Each number is 500 + 40 x the weight over its row's rms, rounded and kept within 0 to 999. Layers, rows and columns count from 0. Numbers have three digits each. The size before them is the row's rms in percent of the matrix's.

# layer 4 MLP up, 256x96, rms 0.13, rows 189-255, columns 0-47
101:467504496535552432469535526475437503498546482557514380534469515436432473510506425490461411501531481482522513449548497518564555466524483526563518
099:502489568432494459408495495522523471503405491492487504527439511430567477501501505440465473514496481485520408541501470511550448530526473451446555
101:528549523494482510465531486464533538485553471481569474550505464476520510567539522585470538519466561494472510416425460378498507469481577541491431
100:463522433544441557479541607535484510483473513529584541514537544523548481474485548477481527503490484471532506486474515419548564544519491516499520
105:475495487491455483493528529449502533441523485546440407430502497471513504480518504489489444508480519517553518461431589502580484434582456448506549
092:497460528576498419486518503541560472554559588423559540513414521502514572549444440535488507549525443537535483409474489481485489516506515548512569
099:553474528473506536455505491477480468464485501509592462538499549510492466488518485509452534516521530569483535464386445489512456492455566531476487
096:510462457533463476552475395475507498442472442467518546461558491508555469510512459509446488460503555526545471550521487567472520498471464439510550
099:566560525524523589501480490486536525514538485429419521498464497594504525487494474394490467497493536539483486602508502531433547438510476464506439
094:513530532507504470497485479489471446524499496458437492525450513440448500481519505518533504525529613493502452412485484563502607467561430469575447
112:477462559538521559441445489479476499506544470496543461502460545467486446462536508575567497555497519488510566471482414502540459500430577567514509
101:447478518550459479447559461457504493488501477582482476474556406530489497456526500484519439540512493499542500553554473446481525465589465585500469
102:518525488519511559517528500417534514495529545519526438499495476506575508519491517485453445571492502532481519567512531574492555472502476460527493
098:559482400521511496414489496523522437563546537513529553471456476490444550510500516481428458458545493557582515517484527481524492553549477447598516
107:539522486514513553511394531540516569494463431513480521537523458525485478520509513447540485479415501575398571519518461447531482391492469507512471
086:507522525524529456427479458487513442403441518562478523486501406470530497533499490453450494545445486412509462587533473533459497513520467554452578
103:525482475543440489491484591542485507522554496504492497473527431411543528479507491562461487444518510494574478519461547597552519494471508440504565
098:555415516469488496558499430507534480446510488527466490495477525518468486491527509471468520571524569545509497608560500559494517487461456558541456
106:483491500474536603509500442476457501441571496541521508495507496491505427410481484485534422578492421405441482439556535438552503519514484550525501
102:514429500488560547502468504508538549547536452533505504524521487540442475486433597534447453495511421474502487484519468500531472532396530482518530
097:510538483497520485453528510478519574514496492524452473498479464507516545463570485495526433513567471468499484417484468508459476467519576495468456
102:394553446448543468516469470514466552450457523477498418440480499496565463458450518543516543503493512484439471491494471516481541509536523554479422
103:516490468517497457526472552505445512595510462539461489484439500459492433518462486475540551503566544547502517457561474559526513544563565487482476
105:467470512521469481535429491514496477504523538399533510459513479511495535486543534485551443486588540539553589441459537494467509514491492464472570
084:409472543532475506492554518531427497491492506516532508540452492551507452576470534500465523502571485449552410498443493486562448468473571515477438
094:476547435463516555465529452550528510541538545482479532481569515509466543482486468501539517478448443487468572527517518458431550418431503515507584
104:494554443488498491483441487543562476503497537505444453513459548513466510529535480486516435511498528512468508439488465421481459384444578472561572
104:496479484421478434443500472573497490452500479478509512555518483536455491531558523541488537463523521546513466516456595512486512433479481479535534
108:519540482535521534520548541500458514468551513495572584459510493527433487503474552443546586506580529590561535500484492509417501465574446473502553
098:587437556499526519508503543466454504519547430533488486516537476544410464455449529449506503458540536490484533555505563485497540461515544509562467
109:519403479514518582437470463560470563474590573517526449544547465432580492535466540550500486519515506560447505462542479477507498476456463456502509
106:463564472481502513475488492491454463614536519465444529539447462511495515558535436498499535527533574524423510531437445491513468524485486485471511
101:528478442537441518529603550505525569516532482514506500483495442469481567525556457554571520592504480506491501495489453430522551488478442540499537
096:457534497481491509539452448496518479530447466504453463528483498463530428480430441524431518513536524505611531499544544523507517528473474458528555
109:591548469526464524423550503423458535456523440517455514514552473512486448539565457479501494514585531554473569595466609472490532500495525519521497
100:529504505513489513471488460481460476475534469514452545543469538490486473604512521591459499423469456541481486483469516493528552470475482505439509
090:590555535475524501529595490489470539490503457561573460473535524459493525472508456475545472438504461474502446532520467429523502506543457489499552
099:478498544457522566515468513511485469485504471489542504503525498478542439483505431509460570548506525464427527413466522469493502457467564520601500
098:563524501465492480436504463478529590493512527434467413494490494480453503525457449478531474602473483477467508556504434542516526491518493461465498
098:469498492507462411503436577482521498471517518517580488544508466437508439409493512538463558492518504470466415398496396475554444514555511543502454
106:553471583515499488521471540457510532449499517460534479564514527491561502417508520514506538481480553506485490470528449481454527512482558505448469
104:509503471471513495443497451445505572461454546460480516496512429562541502563460502551505470473485505488488468508559452505516533446453509533481446
104:555604520542453474485573491534533473511469535481538471517607482534500544492573559499502449478407461527565539482438483499496509562574523461510476
093:549523469636493498455505444504536464517468484523500529446513532483442472528528474483435449430487496553524459466433521417498541558479546480477529
098:479546543494504522480546482443510485575532478503519545481504475514442471499488461501518472484477569461509499441519453420540449430514524486496451
101:484532460473454490465447501524503562536508483520507536457541485555503523520448541532475563478467516498450483465428496510522386615520460491491494
097:534526521439458507535532529446534571488412530481580511525544469458550486463534525505438506464467541478494511515582539492520482525470483534573551
095:477438480526464457514499392515543541528421476477485494515464549552508486507561515473493532429409519502482512568450490557507460571439429421429460
090:565504488470561482543508517533533529466474506427459462448543491522522497526504527466578443435476484510493489486475499509433504454577461546473442
091:447501508584535601437498593502476472474508569479505504460468482515538546562476502506484472456507434535425474495457456488580438493453556470567510
094:450454546481505504496508501536433462527467494521537588503487523428509502477528442440543543560460540490548557496534536497491533460513481483528548
111:538465566529530509537485465506470492506581496519496496505500486512514499585559503536493522417461556460472487574475511503421485511468468494496452
103:457431535488499542591528552530508471408499532430563497507525493483474532555491530512514510510510516483469506418505550529471528549496532514492535
107:500446427570494506489529467530492514556506498581546582516455569506412462454495494588492476439482460532524521509517481459519524513494511489464512
094:452523391498455460549520544495489535538471521545533475478465416490498514552438455422508593478482570543466468546521530519475480528433424530570565
098:525402463500499534485490488508525522453533513475449485519535463431507498504524568541465563430376556525506428527519540487533487471471476513525539
104:514500464473500537446448529470581503485492437509525505595622453514479484527458510476515552537493537521502557528485549465465544529569479441471471
103:495458496488477500490494542478484539533502518500556504513519529524504506543534528527577488574486498508563507477489490472501500595485513486473579
102:517547504442414477484554435505521534494460498519543517472513477482503455478529542465513449523446528492422449525493543496516501563450516503491437
104:429536511465491486506509556536529528524546529509396476444467470523543586479561472534523444575463505594461445484541488541484488523590476515544559
098:527457515504490541461490437483461511543543478514509507548457482449594468538487539517488532528447504501521527533535434522552504497497488503477527
107:438505496447482487506518495561536507579471484497431534525508559456519471551522526470527479502494497435497485502517469541562504500477507491603532
087:496507528493495504541514527462528497468566421526551502537487536567557442473510509528464469541554494514523478544475546451540522549514440549495503
098:472488480499489509538577549558495491534516505569573565540489530538512493488443550477558447490521487444550416482386467487575515583465516438487538
102:551454417591514520597504461458494564453475555543534506516497484527512531547487472551541470514483425493442465522406470534584495445517490508490527
100:587472508572463531474553458532545552448441535443441512501529481567536475576482510540538506519511480536523441513487575451563458463511490447494511
092:486514510445506517518513517517542496515534529528598495494527538505495524515439478514507496550510476461472563482553524484509550587504455467507509
# layer 4 MLP down (transposed), 256x96, rms 0.129, rows 189-255, columns 0-47
096:462511488536454454541489480424495486487457578541450436482475503527460500492460551490452496476523490483588456560480468479526385501490497499497504
097:516528520530513444398497520529537536533479506464461499509490523457468472497505469493444459477502454385428495463465473495548497498513540463521532
098:553469519501552451513555496512482525478534520507493491559585482513583465506440467453461456471463490524476457531502418618535481487478501468445489
101:461560506494428487413525483477449500545538427515522512536469538482466395501483539537527509476526426455465500503524488465459478454517557501456515
100:546420497539546474517461455507527525507516481427519567496486604486507493478511509516463549487460505515465513529553526541477490522530515452484522
098:428479526498553564536545562463496495452431443503438467465509541463540510478479437492428505489477488517428478516540407501416472503578462514433456
101:473533499488522463511462453517501444560504489562481463540465524512554452523470638498491413512461541582438477527483453467434505496508460519562434
098:494447539547492531548497495525503553488569502489520536559549521533472473451466542524474537545482444485495486509586459538436514535508476450473522
101:540458522506476487496570491517430461586481491498524515481514517530520525564533506539511520463510530501519483502457492533457530491535479461483493
091:498471522432520497501532516480531619492556492530500489563540497470548486570450469424539438506469508473500514498506550492507466471411564510515516
114:513518525509520523511524489544477431495424602485541520516527525482537481538510506519458514553516501467480529506553474436462418405510534514552496
103:502476509500459530453578517485463560534505634547523517582542448508498502543497552498523505536506467584533485433569538523547495495532524455548528
102:516511515523427528522511451515513528488514503471518472517450494531497447493616613558465431509537559519460569530498502602537529451476564515527483
096:545505460481454434470529514500466548502530527475509443440426525515472469499561499533542487530459507518569434493446448508506459516481564461473520
103:551527529513544572509497452517490553549432531521549559489489494528528463500487477507509529455485473495486489535445465519520427472527530534541471
087:523470515476415433566495484533518436457519506482435512522447471543494527495437498534515503441483473494455493420474531586567510546482561460519517
103:540513505441472554532409480505467473501521461509452561449511560470412503524570520510518519470464501480549466505545466430469472563499487428511550
099:520541497515510556466580527579556569520502567594536477547524481496493573509511475470504483476469471492501551485472483475525557450505577504476521
107:492462501504470512481481497516540480603486470483498420548471459493488468480495483593516534476491506508480480408409543488525557494501468538526461
105:476518532577533546520558470432485501530552518500477557559441499560478506520520578462469489459458446490511511475545506523527458553436530528516554
099:549536430528508473482498521532550513571462496517519476600509524514485508487499608555571490470525531517525476423515498528503434521462511461517468
102:491515458483440536501515469417526555490436516462539528512454463511568595463426515474443490529486538459542499481509434491516466546545518513607543
103:518541521529542490495499509519468533506428524531458499415506538488538469452552548522432518491490595546586565537478561503498559445496490452529458
103:459518528571453431479504469454537499512435496547458454462492513490480450530547543434511477501505502484475469492473444563521555493455518457411468
089:508481430539446505465562548410515499544526506442567520446490489512507564484521519486410566529509442466547498504481563486493563489510554597519536
094:542407448588528557470531486545560551528485526514537379541482512442507457557413554502492468490514546538423479530497497566506506444501526486501521
103:494502439532447493496481556568482519557476495521556515473489523431464533552513488460465490539503528546491532488458475473518457524519493583528476
102:499537490470442423448443560547470513474496499522458536481530501445512496511536492512480453434483478635540532434550538536487528522520529565549434
105:453572492545449544484478570458509537489476414473476480464549498550531518426597468469523494478514537400510540480454418456447516515587486540443518
099:509432516471487473459521537510472558516568498527512502569546459463579544509549495536516446448422476510480539499458572516526515471541524560490450
111:463554498483471474439523509557450408448557517428502483530442441489440579548442544523529521472477492470448587473536499489542507551511490503545534
105:515487470478524516507514469403484522549543560545507506499501442495396490515465526450502491551417450527552528519557498520542489514483459498494484
101:524484512518419505511498526467441504511474438466472483522514477503590502519559510498388449502523556515573446520523495572456397555477490452521533
096:496504503470536486482456449442427528426425546480466553546498553526509434527549569424484461484525520474576503506543558435454503476509520454480516
104:487599466490485454487525498395475459504501536508463466497502466525523524431550585462473465403497527460482462546513519480502570501466465524598531
101:540516529513428469496501488481509478408473433429526486488487506496527491486441466562482456517525524410446494570489510473441442511506544472551476
091:495593486486398512504473503508514526455529508518467530508488457496459499610501512489510551525514565419439564424449534448527508532481521484512492
099:477454495433486537529513505483485509476486426416474492461487566550510518443428439427530527467489519522469489450477521459441556514566477513433519
096:567533490594565609473462496472499500492495544495516417518423545505479460419446572516516478574554471482481461483513457471496491576429476478518476
095:556495482463516518499497475466549425553464523471448545474416553501576504568505489570492459453469482483525491558461551519537506524444483501544442
108:579452497496530547554462414538497579526514509411543507545492476449539529541540512495470512519542487544483500433477519509528495528493556477541476
104:465538465479483500481487511488525462441439554495488462526501591440603571538456419497547499513536438534431550507515484533499503467492479501484522
102:546461489463458511488542574510463441536498485446474447575565510510437517502455473458488542511563473505521490516496481432514558503465476426456441
095:469479550575446505523504461496478542524543477473512467564496504475471545500503482536512526538576488472421457494533526490510506474510425477453450
101:557497511544508510476537491651454494515559550447543495431429429516434472490509459494484490467537492468552550520520610567499461550468498469514514
102:516580505453533441426524489464547481459538401485506547495487493504505523522529548488487546485548502575514584451467471441537475587510555530475497
095:455507534536481475539496518506505472499528491463519467544447450477450576461507544470556459584567551472457484533485468441515500532585544486374435
096:474505472525495510539474506439522521552405510533527491496481520514552489520593486478557474499430499465456480493423535574456506557421509516526510
093:492505511456436460501505504508486532561518552513524516472472511564476452512542473502497538518489494495489464456506500519545534537435498534469456
093:555488466512492514523506528533521546472503539532407471392566453526450591557471499549478498423452511553505575541463516519545497459496498526504540
098:473458516553500496531506563554468473543517585559577510525491471488512482546510510563459516510516476514502517546446558538528566456427513456564522
107:455522470523507502507475461490457438558521537511501539454534603566404547481476624538573489483479545541547469472511485472506483493524501505421507
105:539442474483526507504537563460523554513554508493494491464456523470525560523493562553471525446483508516397560474500523476501587531515474519531502
105:546519485492526559410518470511575479510448507495476575510560438488517475500516486459487529551457552520557475425509461581582533535513554447488438
093:516489513575510520494485523394472483465515396502505490525517490522495551517516414514506545468520500533534489484510449462520470457484529476478501
099:498555437533578507510502511419568492431495551537510442534521452451578437449499467549519500523494509540488517520424500513468602516511487500563509
104:476489447587506463536494496504539486496499567497570508517486494503525531435518556535488461507503519496547480526553501534552528461414508430483554
102:536477590463487512510494534499478540510433455413501541452481555541475450490506443440447624510497438501469464524546472488507532449556497541455475
106:472509484433478476535504529423531555516540401474483515555464546499390477445531424480521494584493475506462481417484489398576545518485465518416541
104:555551521504546550496523554470477479467558518490485466488498479405422503521490544523417555496508520500498494518517468502522476512486510532573503
100:533487473522532505565538513453500524441471534436499477490440516499451577547440494483550541538540458484594454454548478508535532475470514522437462
104:495506544500529504481445467442492501524399501558496511524500532445506476545496526503451502491537521490478533638437510483526531493565508465574556
094:457510510526451459536475491514499479541564443488479510426475517453498528489561382480559459525534427534471542503529519509515485541498596512483484
098:487535546509535448558469464491490532443460486539503506471456521489464413511536528466514513548459540501474534462441472471428456514527503481485571
106:513454467508524509492480540492557499463483481505525518510534494520535529525488579565540533477550463529438502461440488504583557501516519473438501
096:529526480434485525467517526521450462550560558524523484493506500544508525484568522478564550552494453556512482534489492556557463539446500481477547
096:460507465530520549483512442410466481500522431504450581443501550485514474490531451472509559499459478523523445532543466503516517458528483503506550
# layer 4 MLP gate, 256x96, rms 0.14, rows 190-255, columns 0-47
096:548484501542540514540553484501571549450471495450551436463457571440493459533497473513508524465496520478505527509538518433509509364559507487546556
094:470516532481467488454506518489544535529421461527497487543425501483508437512537526545472505485506437442522455483491508505574442541474489417529454
097:535527462430463552489416449475480459499494479513499557498443439445440458508541512548458483474485513522465533494549445514470502445460549459463514
094:509495448545489542529498569484472500539487486468497495570591548502559485597562480492501544473492551535432567520467510524515496518468505412481485
094:613542426502492523505505494544478551519533486431444493510504481504531507428519541432429518560505581500535519510528479518438511459498457550515488
093:416465484524478475624494447488454522495470537442514450506500496546501443523506458499495514485450562493526464450482417531460563494517561442511544
102:451506456425538468470498414486484495506503539526493443537479538446535488526474412551503478432501477490408481505516451590574507372479509536523526
101:466487479466469514520562522499497458535456462495511558445539482490519499456508481483467518453478463479496478478549555519448595496514497515457485
088:475590457439509553439488537512495516429531505483448467493433516499468491513510479510558464482446482482506541529479488486490517436499498464504413
114:463514469495507513491510519502518521532563459526466491447448482521424452488566505471557499562595450497487468449544527515506570532522486525455416
098:476514494448502483451503477511490484434526526541500433495520447488526498410475478447436450469572589532496442470562485495506504483504513512459455
094:472502485493462523451515510542497473485533526551591518528472564514538481471521521554436506511546488506489556441570523477436532513519529574548440
100:600437449470558536525510515576493545510455483486444458478475449436612483520472487485509541539531534484510492496492528488482536440452498476516493
107:490474491506527543500459540508560507527537500534447494479500461523482538491505475541482501562534621502540468540554463488575543540509552525494439
087:526469435482459485506512522503523489484584499494397479570471455386499486523537509545506497546472497481497505575476465489452536438572537501508437
096:513545524429452472476495485510455417476530490532555536541504530517453517479478518472503439536521450464488553555507437419582459536549502500462503
095:476459535494495413528503510513517476567518422518453432475492522571488456486506542438539530494442561544523637496468432469469476463539511478515521
106:497490503499431503490497508468583507453488476541588495460553529415508536517474505578466474444461470488504489459511484479511551416542466453445417
093:576466450473510512524426470497551500520551457513561519465487565465495454470468559489514431484542494494481501480523488468455528439504548515475478
110:653504386505493507520474498514538504591488484510528480470490470473508492379457545535532567537526542446593464545515478496489533501539468538474473
108:496542431399558460486462508488508560514564493511507453494443497515514480480574514513489473492564465456450395487472428539544546517550581468530511
104:481458489436445469512535487481566593573499483526522432465519494486562487418502504508590476480510484498533490526519469542527510543544425518548546
100:475424485576495447516452453479548576534580488516521485479500468497549541537495525515503498453528464495518495497451494415492443451469502531478503
087:479459560500501447502450531530456461463472465466469529416481515454549469556492478476487430440530556515517442550493469542499472545540502508466447
093:507464486441495488455494530471501537488466493504458538437474473420529503421503479521506549421532535506544423511500536551521454468533528467519518
102:491483536417523472547512472545552496492486427522556502507534451474522475451464498490507515505509472509491478527470464504522533572589421508540476
101:493538465535404497539487407500485477491515478511455536489370505499468475480545452495425483510513464570517498491434538545465554493501475499512522
098:519498493535545536519469483495524438496550546382473512555484528526543503546498496450521517496487444512449509480495441462508524477455581557519499
103:489498453478479554517468555562544476462510523586494521437469494539533489480527532481417474493559481573518493449466518459464531514470523468477480
106:473567504477544493467467530522459583483560552550403461459522574442596423407449512467533548528524468476484475493501458510525487499485487521467433
096:552469504458513470536472522556447463507508570577521500516466453405509504507456493548501495496503479518510526473484487569468447457479492527541488
096:487449487435496619478517605521538407473539464490482417586440475473502497509499565522499492453482609521502540510532440501490552547553533516466539
109:468527503437524527512478526521450507540429469561430488531509510538509450475469490484514498434450504499460469543558499527577526462573473510505476
106:541593481445468495506511470479483611547519429530538498488510436505508515492530483493470470485547549551531598518531487470474547430521560500457481
098:517504510485526464574537526505446450469499451524482484454467507487514500537543461446490449478493506484469474579481591455441583446519541497440466
087:496523508475530505539520430552554452552525472492422554532513483545482496496561566475508507425460500525524511511487465457495439616493571490568517
098:566517439492466447528484480500501467470531526517506456515512516530470494479508517540564504415568558526503481497522524511467535473564473488442545
100:546514489445476458435484588485523566548521463448514446492547453447459550504492479440496457553499552566517541437508531509441562497537426503475499
096:491429451514464468445448514469528498496472504525510480458517597456469523407462502581555506493496514509443455557487469454477520487540559472522519
109:516534482421530542546414505503457500563512443554457455544489456471526557489471477486579456466519568441515484495501418408477562575476512510522478
102:444503529459507504462554512550517451542557448498459536499542550494510536504488478545529491504574546511475395447465552440533554533559495524512437
098:568427500448454526499526493530505468442578478404467495514520448494528486500515494465520451485584462488508506463454533479502515508458422478508506
091:553504443441506588522439534496526479464525452507513438520488510476489544470471537544511527486473542495496546566432538459488550453530522466537549
097:538452453487598571540501487417479489470553445542459521474467494551457459521525462473547463499527564572499485439456489406456469464507531583476443
100:535510462504496429471477428530475441555513515478540509470432520520588448554497532493488521545523533511485566551502440480523517497504494472434474
094:533500455464501481567463485458434510506479430525474433467481451529483453570539504477514539507534470506498389543467414516554559533585498500527561
104:468493546487512567466404522538498558525518488518505467491565499471506530481465489461505431519520502560568531498442498415462436456460488487443448
089:535497425514526562554505497501504458472532500477538540444557473401496504526505507516529528462518523465458450508475509469490561488534484512468501
087:431472494563482483534478504487493515492547499615514467526505495561563557497533484505479506416505519517533467594526513429559471473510484600554454
104:536522450515549546454467570565470540548488509537485500497473472454558507521514478508534493504566506502563557531425495439536527428543484500451470
119:540504433472448469530496528633486470523532522567433494534502476478524514543437508499502530414575589455545534516429475497490529514531448521558511
101:550557515479507527523521458485503519486508543458540479465524463469507507494438381436493448432537524470599462461540542504504597565472517508521454
101:555477481510476558458480558515539507516476566558549520505429470520505458499525448452488469517477486472541474521443441468501491470493631436508421
094:569516497512525507529518517465451418493521484552500468494538508413537565496465503495494503481482446442501454493561470437462595494499548529519540
103:579534528521565510477530532502483551471562504532495438558514515523490520427472436533518417492478523512502537496494421459513494547489521507519485
098:572490481487511540510551519497478472539515494537480540439468541504473541507525576510568505481501531583541512488487527448434489488509544526514469
097:530569469554463467520501515509477485499499470464539437483519412562528505509530537597545535500498504502473494499475528504488505438570484546464532
095:478568502538475507606493450557450438548531472500480427542488553422499520445461488510516528513496571460523462515477446474504492539559435517585514
100:541533450432519528536541516481536520505613470461500414418482461474498451493506553490475512501532527519490478436491472517507543550563513479447446
104:534438539467545507472503482503501476549506489538517483460493520489569518486475472424471535532483485560549486511518546513485403450466443426506493
098:515552497454548520521462427504521524557550457521569398469503512512483473513481424489508512569558494393520541443419546479504496459567515567497508
095:479505514502467513488514451536446434496521538522449542469454464464476511493447484458482560560480483481443499479505498501514477464511513561513485
106:509520422577428460528481485493493546613534496518521458486501478512534478487506517523514508555551496483497511466514512434442513459538510571511410
101:457472540482434486456497525563575510513491503490486530446563510501599487462539469463542448535478482523532487481490562495534530519452505497528512
101:535465445526438547434499558523525505476513564418469530462450507496513511559478501570517468479541480490530430465513478525536505489483512522516515
096:482533460539521529473549474534449517427543503510523525516473526466532529508511488547539492431454477487563464513465509464514523478462539589525587